{"n_kv_head": 2, "d_mlp": 768, "rope_base": 10000.0, "attn_scale": 0.153, "bias": "none", "optimizer": "muon", "final_lr_fraction": 0.0, "batch_tokens": [32768, 65536, 98304], "doc_mask": true}
Each number is 128 + 24 x the weight over its row's rms, rounded and kept within 0 to 255. Layers, rows and columns count from 0. Numbers have three digits each. The size before them is the row's rms in percent of the matrix's.

# layer 7 MLP up, 768x192, rms 0.198, rows 49-121, columns 0-191
096:173085129123151102114170156127154144105098126114133079143059144123129113131136103095138106175125139161096110122127157128165135123128118127106129101127128123078133127158144124124130121133165090096100131145135125151116151122099140156129126149121122099138117156154093124082075129104121124128106167166088142101118096111132131151156113091144159068143127103127186093101126075145118107107120072087142137094150125123123158140098126147098143105097121118103148150115092151115129112175143163158135181148166137124104120160154119125141109141126104123113134119128095109141104168151119115103
093:083118162134127132113160133120134161120115154103089107175121133146142132140129093103078103148114084121100073112120100122086118114124154166139069120114180132128097129139097167142104160167122105137142193143091110100141144102121132127142146159104100135129090131105103121132130113116134154145138101083135115170113159110105141135085166145125153166126161086150121135124104088130126119138124137117103129119110135150133161149098113173165177123112089087137120109117098114159105120150122091138101144114165124135119119142158161075132147159119114161134122131119111138129107129095145161160
079:085110103145135128136113134153099092123161113153091135132145134132130145121151138116110139089140127091149166123109138107136152168136131134111117104100118130118127144175152149148103120090142171082149078126141129110150075120139111135117111083138105088123064119112103124104161153092174138113145139126122118118115144109112112147163107140102141131115154160088172146117130139098142107164097137135114161108139148126058166166140175140137129155093138125101150156174129147130080088118098118059139109145132194137145136145114117119132114127128148157146138157118133131089102099140121128139
100:117129121098108160166136115139145149107090100171105107131095121104118135095141119130168082105105075162177163156127144074107149126136165160121131138163159117128133134132148121165136125178097113091133103133145136169152111139084107125135168126122130124130052152117136143133144170144137101114141116135117136148115129139124145143159123129120133163087147116128134170119146172132111144103123123124057121139133159106153089130114134121177132150143116119095137157108155137095125125107118119118113106137124167120129113124116126099113104135063112116123118088122180148127145067097096104117
098:059142102121169143103135192152109104108174115140136121119142115077110174158154127117129131096124144158132116120146145154101123136126143120133143141127077134189169144130160114112131178141085182142093120132122115115164132098135157137122100133122123096125126143146167140143128139086136109134110117097151105143157130112175122103153159146130123144161145105126125116117144125129091160143158141141109149121151152151159153063128089130105132163089145076151141128160128106131163140087124099126157135117118133083115084164107135123147140140123133087084124134106118125165127152142138124159
098:120143108081134098134139113096119139114127098131089104109105110155149060153130172116129137096125132138123146121120121101130135123108132104145126134127158183115128131080140142125179132100130149149167124097158169169135115170114108109173128168124152124146098165114100129118128130130136100118102130117135113146159138132109121099170171110146130129098079124073134132124097071147124160159113130154144095086083148159112121105124156130130104069138124135119073128147129137162129150133121156110110114115124116132123171152168129145154121139113164105173125056138139147102139105112118143111
093:118089153100098125089150101122117092180140111094133127136185137139144123105126121110145095114158129107146158166133157115094182118096141125134137102134129108107104136157130159125131117108152108108085126156143109107145162100106135095136144111131160116117079139108162182056142121113147094132095106146118139151129111122123178153122093099115151136102108164094121128122117106123117193153126140148149156147120122128140087109148136141168139130107119114097149121113122075120111133137117158093121081124116114150132137122138116160077140136105168118088113131117137100124146079167126176124
111:097097111121115138119123138138127170177109122174098082126089127138100166120146175180171171130138130170125123134121115112165106118098104114151164118128145128137145139144114125122144116158099107130133113117105137156150098113143116125130109146101148123127115140121150118138096114097155117118115126132088106095146142112160123145150149130141120155117182104171147109089095133116137112123129094147127177166153168164177123117111122111175127078104144115108091122089158153114163094128115124158111136116153134127103097094145145084117121148138114182162121120124087182092116159089140116107
055:137119153091161090145110154105156115152130108151176155133177165096157123115098092134110112092163142163153133118140103097114162123131141135096133131103109155107160094126141117151095130168119069089069148106157108103113123084095107136150121122113126135093124082126135135095128091096114118087134147121148130130129105145155092142171105124103125123110138097144118124130187128146135121109088137111134144162119161123169137071117136132119127130123172125137090131090090100125105139163111097113098093129164135163145129103129115176140172127140143147135129162111122114118129116111143103149
092:088136157147115102133107179147170110104133172154133133139161147177100142171109122128151157111107125117106144146116171136140112083136141122122117126130152082105120136135110138144148110124160114103127121130138115063092171135139113071101163130118159130125154159172145139145111162144160127128129124154112131178103113145149129114124116146105108093156090116155141110135125151132122117101135170176141170102140113143137139163139155081129159139140073158200174136094146127129126111130105108138117114094115168146168121138116130126121136103107123156138094162102161130096147100140152138129
106:116103133115098069086122151119096151136124113149106180089119111108118097141127105149139137130105124135129167107087115136123136088146132088118157101157120174137132129132121150131135140109155108201130177117113148135119134079146114088131182126136132107140162167124114157160070128127106129154096066112107144103143106106138117126087153104154117154156111143161139113123110137162115127117142114124099110166137131144127135136119122109116127090108180089134129139127146110115137109129145116092133101147107137162108123159104149114129104126120172081081145085104126146075138105126106103091
104:109127120110120092130143123185155057180129155108115092104156140119103134112150115097122065123139183112130123116139145124134104104109114120095097121160152107160117129175095124147161125132122118088110148127133074147093128111116114121098144118077147127167114161118134150121129110145134119136134130108144133103116108112118105120141167128137162130120137105125160115156114126176153112153124136160105096131116115154101146097114116150118153178171147119101164175133142133109116072113108092115111133148076123085133098121159106114116155143120117143127112142149178110177092086111122133116
092:099117115104078121134101133147189124122094101143103159129152141111109185089099140107056127125133134148146082159080187157100125113116105115089120133138150150143103106131124147132135139149086147109128133092139089121111128132100097136110090131135135105137126158103161131138132111158147110137150152149090135165135131122136085125119129112110151167121101111160102161066140127138138115140148086106114149153160093104144113132127143109149116103117138139138138137103125125135119109138132144140146134124129115128117111205113172103146167155111103162156160147152124069112103155135149138090
102:154124093104150095153122178125151122093131113104129119130127151111111143140119086155155098163150085111096121153093179137123125134124117115146125126114110165126143145177146105108100103085113105134100135144110110096097164177136119122103110111132104131143194140063108110148186104129134159134137111149153154131138095132146132119100132156120108149140112149138145154152113137165088115095151126112127035104135126160143138155135146150139096140166127107128131142145115123115145092096160155098135109127111114140134143113131126137130111155136132157100189154164111083116089123128110137115
118:129134170101134127088154092131127133165111108105161138075136126146153111118133162121155125118163116123130162082127134117093099112118163157127119155122129159082125093130147103105129120138135113124115131133125118121071157079162098110136099118123153123113099120120118114147137155143158124103096164135115124121165067129159162129167111100095149072105125126078126077102161107098153129125083177101113094107107158124163164136131102135152166147098127118135101090143139160151152113090132135161188121126109128129131112130136124094122132131103125145104164171111099124129164151137113116141
101:116151125161116128125125161138162164114146162131164121135148152097162117115104079124130134128121121135127140156127151185132109109120142122140103126153139119109161127141153118119115113083124128159130116135139104154119109116144116032098120086123124101201143137132130122172149126125117138145158119157123153123144116138130169157115093156081095141138138128103125133085116149142184120115094108086154138150104119143172185131112142087127175162111146151145179098115131094116104129088138164119136117162140092141099121110110125108153150142138136125108108094138120073155111123132089114129
097:169144109157109133143176103175151147142149072126152105163099136126122129104114110082121166115124157157100109114103116123130140132140131159099165154072142137088092142113130134125172138138142148120079071073135126124148133100197113111130132147195101126116142151133118149149148110107112136103131112117142150142137158106141151156116156146133117141129140169113068164161122130132089094177146126146114122137115142138100133130148103141141120116133121133125141123125095108093113147118122128170115172159151125114123154104136161117144126153074159141129164151129142171120157158095125129143
091:148128122129129113156127121140143131087198117104102144183108097116128184135151101160142115139106093159115168114132153148132152154099081131161145125213139137118120156094185149132112126127094125130099103127098131119145167133197116146126111124119194127119143138147126119093117115179127109125165120136095124148109129117124129123114120111151170127129150098134156107107109124154166105117106126102136098098110089122120068141154158134137109088158108089134136133112112112116116152125115159140110158119146135123106136157119149156141133101149148157106122081084126125133124126136160136154
106:171121100137142092091129130129137164126144144147142166139136073140159136128132143106095135126179127102137141173137105074133118070126135141111152162170119124115128175117139110121157108117148100184132140178125101120102123136191113117139143144142126148170152139182117128110181139097130146132104140159102130117105120134159159131111101163109166122132103143138129147086100063127160148141079135104134128108121161126163093123095096119181100095118097144108098126140120133126132128131116123122105151132103142115137164129126146140167135093146104139135120134097129125114157134156096094098
100:098143122115153131091163122132141119110088123150128096159124159121143143140150147102112162125151139157134139157090170095180091129136133104140140135117155118117194156165121141105098133124136165113113130149110141134127165169163104120120112151136162145150142140129136169137177116140125112124136132127141132096067100113150096101123154120133115105123190143084111089144100140133125118121164147101113154156170114152140120189122150130132069139108116102128131099063127126145136125116155130140084155141127154147152132105135131131113103153122160152194118140088105096125099110102107128127
101:154128122103096108130170096106084148117193112117122113130143103150137121127155122147163126158123111103127094108146094113156096161137108125140156124114133096110185171132079136195101119141106110152121094073147135100150147069130109130111091107117130115143128153107156152172131119141133140104153130142161110165125159136099129164122154141145094144119143114142137134193119198146111112099092136123126106144135142127101126179121143089155140162141172138123119128132124118123123141107085144162148115122097136161123134155110128094156131119107119123156114124131097114116161129112133145078
109:163138137109128115074089177140129117130140128116121165163158091128156112129163110079113140105145153123137116130141120124148141158062078115149140126154188081125141107137148084142157123138108118094101121140145134119170151126143135103125120125113102105121162125142151109113098125159147110169124140135127158147097106136091176135137167132121094124106132160132119125102180147132116115067130180137124125142130101130117127095120139146123128101158170099137134115130144096144158107086124114125096134132110113102122129117183106142171101140108165118142101135164089123097125174139160129178
092:126144146131091174094142123141155087134115112189135144084152104131125112142165127077131125152138121168154144211134144129123112151107111126119125114100171136117145112137153135146150127114154118096113123120102148137105105098126130116128168122112095120164146134122083158153133147108160142158139124099091160115173094166116143082149123166146153139097114138149108125108125133150134130146132106119103105079196147106136089110146122110113123109143099125133123145172121125119127082114095148109140140113177117090134117111161164134164109124105115104100137164115134095140094129101142167169
109:111116133114133145148114126129115154136124131113152091111134140147109120143131134113083176125123121110134114126146133118116141110163164146152158118155097132146119148149088124145129137105145116122117097141134127109125124155161071139049099138160190108183138123105125131106124092189151167136092098132155166137139047107155122130144142125142120168136137138150109100120091105095125148147166113111142124172135119168171113104134113119119127115098115122168104121138160082140148131139132117119113115102137145142146110162172128109163125138139071147111112084179131143168134113150127089130
131:145135151096104111131119107101111133084126114100117166097145106131208120112123117102092163154163155121127096163128134113110136137093111133131156132132152075098135165119135151100109113142140138136142135146086103125206184124137104083108130128164156113139133151119071138126160112148153130172110200102145119092153111135147166125148134100147114162191135151113126137117086131116155134114132143140101133158118146155090141112136134141131139104085108104121132114125131126129126092103136149128154116126140109110105120119127112148119143117091110125144130152145177120096104083078128138125
102:143125162099111117104129145126127086100121107131106118121156084119103147111144157162140152125195095122147134102118142111120098099098093129147133120098120128088161102123150158155149118132085161129147130137114151113134162130123132144140064145115108156093120118133119111101138161117106101136117151133127100101152121148143165116103134094106146112139146122122126169148099177175113134123089123154064118118134125165136124115180154113170111143117115079116171094150189128163088076134135137165113150135132118146135130119136108102099134109119123140082160119129141119124105093107117149185
089:122113170117143114097142128113122142155161139110141102111103142107162137205136111146095106092140134122129098156168132118145102125135137164102136151112097156125151090129087133087134130150142138136118146187125139081146137159147126118114107173157145119106117118132084159146124147170131138164109161112072085151143084116145134104124133111108131147109169180157137153117130173155159144139172121148103107088125135107110126110155101101150135127109111114097175130145116137119134119113107157125170101112163174139163142093131109147128169116099151098117112099116156141093132137111140129162
092:111114153099094176117124156130079121112141148128154126079142121140120135135177114116135112107127114132085123108106109156108127134102153091151114097152138104110152151105124094151093117141132178121097106108092153111112097121171151128139130138141172137146095099136156119100109167121158119164084114098115140131186143147160165167079122121120118147120149157144177114093120110162156125139112121134151125123139102143154129143148158106135140126103102119153139124102171158137121114100102110088186109111081127087141133065127116131092160114109157113110138150130168127141093109109137117123
100:142119054128161128137117156117156168135156147142112086152109114095150108164116109117115150127125114100167126117100113167123159168131123144132104136129117158122136117090112126122091134131090124128130131131147112160131144158103130136188100136121137110094110106105098115099078134126107119171141131086119125103189101112137116112160132142145107148109158128129108114132147137111141128117170106134135085187130140116162081105147130114145084169138105110170120136109115102105159191136161148104160117138107126103148173107094162113154108097127127118130133142187111135092122167108153119120
125:143083122119151113119150135136133129131091091169136148105147119174118135178142173139089143147119137111162151137125126109151152132193130133113096177132119120107126150132106072136119169121145101142116129127165143131126113167192155153132123113100116119138087168123116092087098081106115150120115135112114110130079146141135138158110129157094148095118162151109114119107134124123168151149153189091164122154101086084160126098159093096115122155130126138131108124116132103121114151098115121131105115088127122123133107098130171146135157145133178110124155112127100138116129120094132158094
101:181105147096117104140111166102107129155099146153134111130160092151095162133143093094085149105144134104115154074120137084100127109107138150088191117130128147158117153149135148116105122149128073109129126147113110114078082117161125092129121117163170138154102161124126132103099081129148164166141142139136123112147100192121163122116093153142138112112127086118155125141141121154095151126120163146110090146133098161128119081139111132130170128135157147111113119131128143135126094148141123117105087097164117131108090083114132104119106155128109119135123137156118127160114139113094158104
094:170159162102162159132113119129126149071132124132086105127128102173097107098165124102131105109148086123142126119118117129146147105128150135089111107136125101111126134105155154138152135113109123121112168121162143123126132120143162116131179125173123058141154137082116170103130146119137118136147141132133118124152118152129124124154148120119128102155106102115146135108115109128098113130089105159144073151121133120116091136176136134101136119154132104090107129104116154164120157120118137101155111066132131111125130145168158079163128150136160081090137081132189110149157122135127124055
083:120139159088130081119147072126117137158157125144118144104130133107134181137133154106116101124113117131100155154115135146147085107102067118107139140133131075092159173144106161151144140103150127133119062139134160125128136146135164142118098110104104140101109126116165147139139132141131133133116143103190156123118121108109117162120129099097154118137110147204180113104119130143177147104123092098122122163123124132133103152108129158167150137089116127177114154104150121131149138146133163109120130130089112137159150121121174163102142153178159151115107108148155146126097127159132124151
116:108131143115117089130154104177168138154138157111132146157096095117152157118121088083140152175125145099138155130115179131112127150110164108072108139125133138118113150154151160114105109150097118119139120140116105124156141076136133121153107181149123139126092133145116126122137120086139109132121139130105144129146107130097101142154180142124106089150163134108143128118145140075113090153108121150165123117103128088145101075127155138140151132126121148102122159165138112144141148152147093105143084151107142145164081174167141110145183162149118087142096121139135171099105100141121149135
107:151155116148106104163149141094173155113104134211121141122115132135110124145108093117063163174146084126115128103140116155125128089131113150088141140132130129080106156140131105115116142128135107077117129131126114111141126120125111144164112098150127127095101115140143140113118102104107127131114115117135094189136115149121109144120160143110141127138165097155121140151155106076146126134053132116149169128149125086164107118119118131162162146150099126060137143129113109100082130134119121162166160151097146165121131095175158163136098132142101144135121107115130103127139104134123097119
086:129112091071167136123153147149149131177103115111136076143115121116114158149144121084154151106131168125145133091116115107110143121132111107134129117150164127105114135143115100144077097134122110141173102146116161126145122136132130122172147149111154105158118141122149103173133132120151110117155092166088120116139131159169139138141154112101148157156140134180111152140093082069143143124139151187117114129107102113158100099120150134088177142097075152110141140098094129086100105132116147110127159108097156117150148145100115121129132095153145133091086153151149090138133114112132122147
097:093124152139167109135108149177153114117120133131130146180119090127121114163128151123168077140107131162141128153074150116155128071115069119113120127123169108100110134143138096108115159143170128136131137115153131152160145151127112151110174133110113142125106154103103141173143171133134104154140122112119122123145138106116169105164123135127099138136129110100122094136108119133140157116163150154135119141142185160121099112168131149135148130153143109125144137060121093177161132181152095145125132105087132104141089136136164121174124151123123110127108154079156113120110153125145083108
106:122160151173159120110137111096160122129146139157131146099120111158145135141134107126119159149126129133147160098109181171148130098105123114119118105160122131142146118142110136181178101157135132105123141106144116187148114127138083117154140125202154130122120099119164110121088093132134102115121143174119139131154187100105134142098106157147096153137084155108149119090159137138131091133172162099144110151109142093156094128169133121111127168140073134129175110125111141149132141137145148121134153104107133129151099142129110114142138158153072149158141117107133132152177115104135163132
076:135165136142087138074127141123124087132169139155118119146113124107157189165159129160160135100170114155135113173157146144138110100131131142126158131139135145136138097135162111134147089159175137147097147114161109148071146118117102139132135148110117140121135132123127152124122134142162165116146151127112129142118082166126109107150139140103187132126150113143131084090116129169130170122076152121113166129127113139124121134106102100108143100101154142134166129107114140129119124097107134155133131128118104142159126110182114130106149128150121147157089082147117204126104171140198134125
101:111121156102101098105119137111158143122141141129148108134124127179165155143089060117120124184152103116144103142123153128129154166105138135121139100109126127150139125125103101152153132148084127133172131108148117118171114093061107093172069157144140146166113130162125112106143122155132090108140137139146118143160097118112109124096063115130129135116116134171155136120139148129130143110140116112119143106172130103113119175154157146129134124136126145102144106136148122123097116129094065159149141103186080132146110093151168125139142163094109139107122127104141160113161113147091117132
109:139129122097113161124155105106131114165135140146122106104134108110124134134139103134115130146174130144130153115147121185144198153164122196144093151096136092100162169124121086122111116135139087113107141110144131128143127116104137109189077121132155127129187137111133148099099131123133104136126138141151133130138156129120150102072130103139140144151158176067069131133135122122144146114150111132145117131123141161100138111125109159134134140060129155148131115130151086143137136142118097144129100170105103159078156132099080120138081129104113122150114093121141122157129094140153129117
098:121113170134123051110134125150120108137140126156137111140142113113131161123127118115109105133112152096156122126165089110105136113111153130156165070090104133182160123131137197100157128112129155093098121073115125112168151077155135151131108147105133135136127103150113138121102110114162115117123094090071119104125096141138145127111131159158127124093116118146139135137134128150135111133114146175151141133065172158092110136094129182127114128158113137102106098133145133141133119151143130137115150183134103140117130113132137125111128201122111133133129113092163147132127118131063138130
088:134126157160149135097091159141114159114178116116116130169095122114097120113145146108169124109112125136111094149174123147159106163107121111158178117107121111126107115156151158124131119157143111086127113157101142152131145133104126083173169095138148107104157114143109150125097108138129092109183129111113171114118088152122149082147139137146159093116141144150130128100140111121139121134149151085163160147094142099135097147114121135178138140127102075147149122139107127097114154121135132122096140120108162125137110156130156120119147117135105131092177104138145120112110098087154162211
086:155138168104128144088135111089104119115146124113099142104128146075139136072135066128147171121140101160149112128124126142129135135128163139112112117137096113127148138155161098187080121148087155118172125164112110144101149090167154144135145105133158097136134105082133160134104147122149128119114119063093133124112133113137110142156157114118132158163126116124087139148120091121148143134128144171175139122148152146098116125121167151145135116108162096143105108138169126101105150135058087166131162121154122138119137119170103149138115095150130119152137133109121126147096090139132089133
120:119132152108122118152150108135130083144098119132149100159131123140097122173097142126122119062103099156127140088113112159131130153126142158151152110146118150132143094110159148153119124084158129090119115116129159087172142144129130117100114106126091129098146130094108137135146128078112084162104112092156161172159110112073125147152107108084071143127129142123176161080153113100098126097119125130145136154103127116133149122056099108140123086131142165147108162113154114120140116116146140206147127121126134113100156101126115129149146120147103147151113105124122098142145125112142141136
107:110123099075114135084142116186147120134148124114126095100130123153112158143089083126130127111115119118090120153127119177177134118130110134099098073138154081102100108094086132107132151081109169107152101154117130113176130148116122128121134144121064129125070112112084154100085128099154127095141106140127157137137155113169136127140107083148169121103148124141120106130146124122162136119132168143145135109134117106107116129141106147141123134151111109146123170101107127134151159143098072102168149166119140099130158104171130133156121101136117144149137115152100119122140177111126150111
127:112117131100146094126158125151103137140105121171101137101160138132127122123136082120083134165121134127115142167124165147159145109129107148116137097102171124124161119129138122118129117111171086155120153133129163149124105138139128098083073112179070147110149156091135107187115130147104097118126098129112136102127162152103095138147156163116158171109165123116122133116119159152123087135146143104105129124102099101147143163096125127092180132149092127143078143072146143155143117133123138154113141132150168131148096113166174185115122118110138148111125160110127156113134126104100140152
081:125136106115156129130129093127177102084141106150120110102140094126097094123155095141085131106133141141123131092142127120150112086142095126161169105136124141089120114101120134132111129133141102130115127140117098150079089100141133088139108105107109141145159110141134120142172117103126125112086142094112117124146137148151129104107132085174098165115119142125140129160126118143166143125129125152113150074146132123115140108173128123093068119110160114137107145121076129134168141127125083185155119067110104135127166121099189086155121118155143163101133108166126074116115130147087140125
103:083164106139119149054133114113095094180157173108125157102142139132133116143169161139090149140125171120138121137138093127124137090090155133103136111120142120127132157110137142143176127119145136113159138100150153114164170159110116096102147122086086136119094126099132125147141111131090166140155155098112156131123134164120131160129128127100116132109165146143114154101095111154132142176138129127127128080124141111142110089133092145146183085116108141095094133137116127132088096134084093108141156116112123103136166145143129133098104167144116100132105129093141108126103153120093160173
099:132135106152108078140124140125162189124123119120142114127137140140131127102151111213115148146149141115127133135079139151096158118113084137105132129151143062129111151128116158114116140167146122144153166111124131101124127131105157076162085146103146122108107098147157073125108172129125146139098110092139143115122149132086130132145135118177111122172117149113098114119128156150124135105121072112126144119120151097153115158145169136147141122106111139132159089143146109107126138143173061143153101096147110136077166116122091180160141128150140138111114112125149135121104148148132129139
092:178090102124100137116179141091153133138154088090070112119110106103070162131132091183124103133081105103122150143146138150149075136118114107138121124152121140162142125109102138104089119154163125161121112144129103149122118072127096131130111169120109149110101128129171119146121144115158126111126144116155149140137154111126100138096115131134126125130162087131125142172170141142149154160116141150142147136082132111162121134124092129137106115127078123155098130116114100153154100129134089142128116123134181110073100099111152093133165157132122096120123092126130176138091122115102149130
100:109136124097136130051098135131143111129132108104140177122150149117130122197135110154160138160140115154153062120132180151129118158129116120108088133139131108167106128125137161111143117122114145135166137139143101100092064125123143150120139149138109121134129146131140155101109126145167107140157092114157158104155100119110114142126119147144127119109161181111114095114134170141121144138153096158138149136128135160179135143139092114151103126102136115073154114105156077156192127147150134125154134156153108145117092139119144139168148189132109160146138145116156147144110121137151139106
091:087145127122111127192124131142128107144135181124138157110131145093116136150085112154124148109139122130128168134139168161114114150114151125144111116110164104109133122134107133146179126118120129110133166121119112139102165130095162136134174134148133146128137119087118123119168115100138170119120180132123155132150172135198146150092117123104125090152116159115091141066102118117152118108127102145150124098104106152106146103122148133152137155129140144136164075140161144088158148122110076129142135098147095149169152154130149118083126165108121145130110114142139063156118117110096094095
106:156136146084151145144136145147126106133136114151131150103138075112104155097129098113152122108119128111108139102161140135159096135106094137176132141094134175125091126112125122119124117179077126123140126142097101169136125115141130101130094141145133119135152099122120132123099090101084092127136118078161170129111150131128134101089113101113123189079147126087154147137105103062135120131106126120140089171137146163160158140165180135141139148126120139102150138128101096133144131100137097153141121125105177119152137138123136127161107116107094150185115119164127133088105100182134132123
083:054124133116150118114101123092117141105103146160149122138094110121134120156079109134135143118141110132104146121117132084138098088136126144100173142132107135134120129156104115167127126113134138114146089123177089140107090127127139158139160085117106106095155153109149146117124116141103177155124158119200121131173135140116120137152140163140096166125144172144144146094134189108157117104137148091150117138089151130152138152105114150118118115141137102089124164118106143125114123145105151126132097155130124140153128162151170175132145128176113156117127108143166079175121091088138135137
088:112133108131134126123083137122160141160179152142081109157157080139129103153140130146130166098163122094124103107112142099115114113116159148111125101151106143178097070116129127149118132101076126155114119090104134144140119126141142132133119129131111116129127146112116151113134107087130153064172151104199151104140157125172132142101159143135174158086132150146154136117105122122151159127145135180116164123100119142142140140122111103103162127173110131117142123108133135134095134118088127121103135105088128109107133122108104102120087137144171155117119106129132152101137120154083145203
103:146185130117111125153148114124124099132145164148121102119129136083153113112103116176135128106086111140132143114087129116129119108083117159133107111144146071137071107143130125170120107161084128124124120126168122095125135111120146178173143139105130130156117158142109134164125136194102160111087109122105153109143109157120098105172130131132101161119127155111109129136106135142080144091175120121131117166129100119098126162106107113147135152114100154149206150088115183126128156113114137123145163133180131112148132149115162138108088132107144098130125090106119129133149139116143144136
113:123180122149118149099095103125118159094173107139099092094115176195129151147163099121108158158108130146088149110159161099136120147076132141106137085169130134140132089143153087115140110113145095150116150093101146094119114141132103147112155154131133150146126132105140139096116134143103103167141118121131161111132118126143176116143081147116153188104150086106123134135132150143155161154134145121148113156157132085156123132157085138154153125128168126103155130159133124138161086104137144160119091142130126128134115118149086133179156175147128152115144142124106104131130150133097111130
096:085172138140120134120135176149167111114090146163137124126114094140122097138118084154111157122124138101140170123117141128123131144129180162105122151131128141128127155110125116151169107168147129103104091123121099132109150108139140152146097129124116134116076161201118124137118120126124132137119140085132107138152061166133158085124102126122180084143150119156182166161130101130100128156130122105141155121128125136118111144098117080097137125154165112149129111141138142149149114150121079129117126103159121100165123090073125128136136134113118139124145179136173100108157124132150067130
100:101095125119116141113120137158127148170129155138123109127125129147138090120142087120097130145123124138090135121107115166112130096125181115146135125127112128080106155140122130155054133120096105131147153077113151127121139142118145129183095173113081132084129170101205129070148105130102169171113141127114134126111108128132126128125148118152094129153142114109138174156132155143072086105148142136122158122115130127133108112157153129159112133163109117113134103150142113140156162128110135132120132148109145093091150145082123154104157164074099157087125095123090132110135132151105133135
108:131112128074131106132100165109171124130106106114131101076136125114140107129133107143132138144138112098154144120120109126150132131161114117111125130202165147111114095127143162139089119119119152116136106123108127112140125145143169098137096125077153114144114092128160147123132154133209144092136146140140127142137129147142136151129074148105129103128100117084124122104154120146107102162180114114097106128142134146163132133162161086122089086184088137169120125135116124130116179123120143083146079143094110113096131173134091133125151155145093101165106086117112119129125112152109149144
103:117154125136093118121117103091129140096142182140128108104146126112179126137126112145100121128161123098169100111134148160090143148138120121134107112189131117110124061132092140134135089153154149134126108130133131133093180160143093080133122123143157129108065135113137118144087114126073124083112167150144113116148166108153150115133128140112119170120149123066161136107154119130114123100112153116101134127133136112137136144127157086138121120128119126121137119141108131103128145121133096133137151132150092110182137100082190132088161156141088106141112124137111158138093137081168132165
093:092108137080103104076129140134103076114097145137143125160104065126118135142136125124102149101140112149157145117106099144129135145073115129129149108073156156098116110125098121135093152139116155106136137127107139153123157156139156142194129092104124140121111122099110087150091143112137090122118103116124106162152118164111150122115116074149145141161129121098118149165091130108138129152188127091175152137093116155132146148104123160152150177114120142124101105108106111126094130134122116129118133112139125147141139158125180145126145172147153130145133107148158091068119132093111120097
105:080154098109109123153145123116130138143119132156121083100156126131128134101163103140105154125125145149131147151173120130148177107101118167138118120078122120125068143139095088132148086137105108114141092118106096113128137141139158164125106125185116086155170119143125098153146098143106144123211123109140139141139132124132139133109173131156154124126122125119134150146092106112080126158130132146146120183130124089136107130129122119125157149163116168158134143127121093096110144137105123138169076142156107108130132132135112086087107121131135147147156092156152105130144090128068082138
088:132125118130166122116104141146148160098127129104101106169148125104141132112124136109119121133140153144175106176153138112113143108152122148164165114104163130137176145144151141102126163148145120109089160145139140154165147132137158094165147114149116138143088122111146141140110117120143117106144130125150131158168154096119149176125143128124140080136130138152112201117112128123101127154109159116152114176166136174090119166155080133125109129150113108129132123174105106123124126099144117116139120127167146111147143111150091157148122138117094115213152129154139099135066135152130148194
114:125079096151108085134102146155111113110134160170108094126143134142138112120140137115130120099130146179131124133102120099144173089114125130092139109069133091088112115134140124180136147114175122148079103146147125148148125151129161134110068132062130119165123137087109136129102066126169130111123131115114162143098105132125075128124094132129135137113143145138110143134131136139136123158154115149169153096144148090163123146128135114173131142128139120164120130133117126113099117098108114141116139143122072122186148137108113092108117136131101129184145139138157090132098110105071114121
099:134114104095168110070126089134107113134148125112142073145152117122137135116146094128163143073124126105123133119094150128086159155113136125139149124141123190141124102102148126154145132159106149112126093092171106127145122109125119127120117134161160162107078124084129101091100129127152154165130099105080138115118143098116154106137109142126114116115113077166150188098130144132145143112082175195113121114126119122116138131106151138097102108141151123108136147154119148139149124132117124175097113130113123115132109104074146126157111124119098151124150095109178140093188121138147140120
099:119149133114197131126121169122116132105117154113116109129165165082131133139097173142113105129109089132130092120168143129135138100128138118077165105138097142064107116106153112145095117164136123150160128087099151105106160149087144109095099140097091130102090160126115138129130133112122143155138143139113150127109133092117156159172133116146111134092126164181160124079105106139151123131138149099091131134116132145136145139157098108092132137138130139133129164135112115077111154067133113133120117152109157130170193119132141103100142138109143151122054133134135111132126129158137123133
101:148136119115164120117098191137124170133126144168123103123100111171145119133096156138155128135142155180109156135108183129207115119147131143120141146162122143088088134129148146140095075131095080147142141149174160159140122151144114129123158107107085124113165146163102135096118168138113138121124131124115148133098124156137132042150122143145152162109140144118132135134111110148154090102130141136147124098132159102134122105127218089092118139133108142136122118131118114114145128143144103165127147112132093145149123126118171165105120137118113107121126122156127111171128132129113122146
107:106097113128106095112146116135143121115084132182139175152116166109111118112086162134123097145150113098103132127086121151153098104127134122122114159095132170119113144164140159132149119128141121131120117140131095075163125149127143152132122177156134134142120165102184142162149104174113126119128080154147149138091131107112137150131117147125118067131159119150078139126129174104143127096144134172122095162132102139126084133208112156139102080134145094123187125118129086112142146120116149118133090166072119137103125130127126160135102125135130101135110119119139145142130141129155134131
109:107138133133128135104117149107067132131118179106122185083114131130138121155144129145100119128138124109149089131123112136132154122105173126104105140075118100121119156127122146133153176140112141166128130135116147155101153133121138142124132140135078083116104110149140138132178152178151077102148136157094098123131119154126110116140128120048123164135130106133134119152175074094138094108169162118112100157092163130181115141121095138132124139107138092124129126147117119172158140140107102138120101114146154143138090134150087108136087109130129120122147139145064131138130093111121091146
092:124108125120079102136131141128124088125138111124137099116139096185107127107118118159094190096152140120116100136156115111135154126136141090122129124079152116126093138154145102165136117144137110131111126149128122160128122134134111091121129122130121067133104107139133158139100127161151102150087131126147096095104075159138139142128142147126141151150130109134135132164150189135173146138139139100132083146111153114158170172143134138149110127125153128101135117117151091129171173146201113093085154092133145156142148121164101145134059104119110156125130128167126137172119113133085118132
094:095176155106185102162110143118129125062144155088164116145141097109111130094098140150092161138144136114108096148140103140138146128129179140118145145122126114130080149139105120127163125133132154121086061124162139131114128144139109153123105146168142143142152131111113158101105115142132137178137153083156172124131111094114097100115134151115097148104123088094121145167124095104168108092097116112122112123104164089130105132117149148141131133189092088137118138122128154147134102132114143150114125127092142122129145193148109096108119155094123086142134149115139125149165129142133112136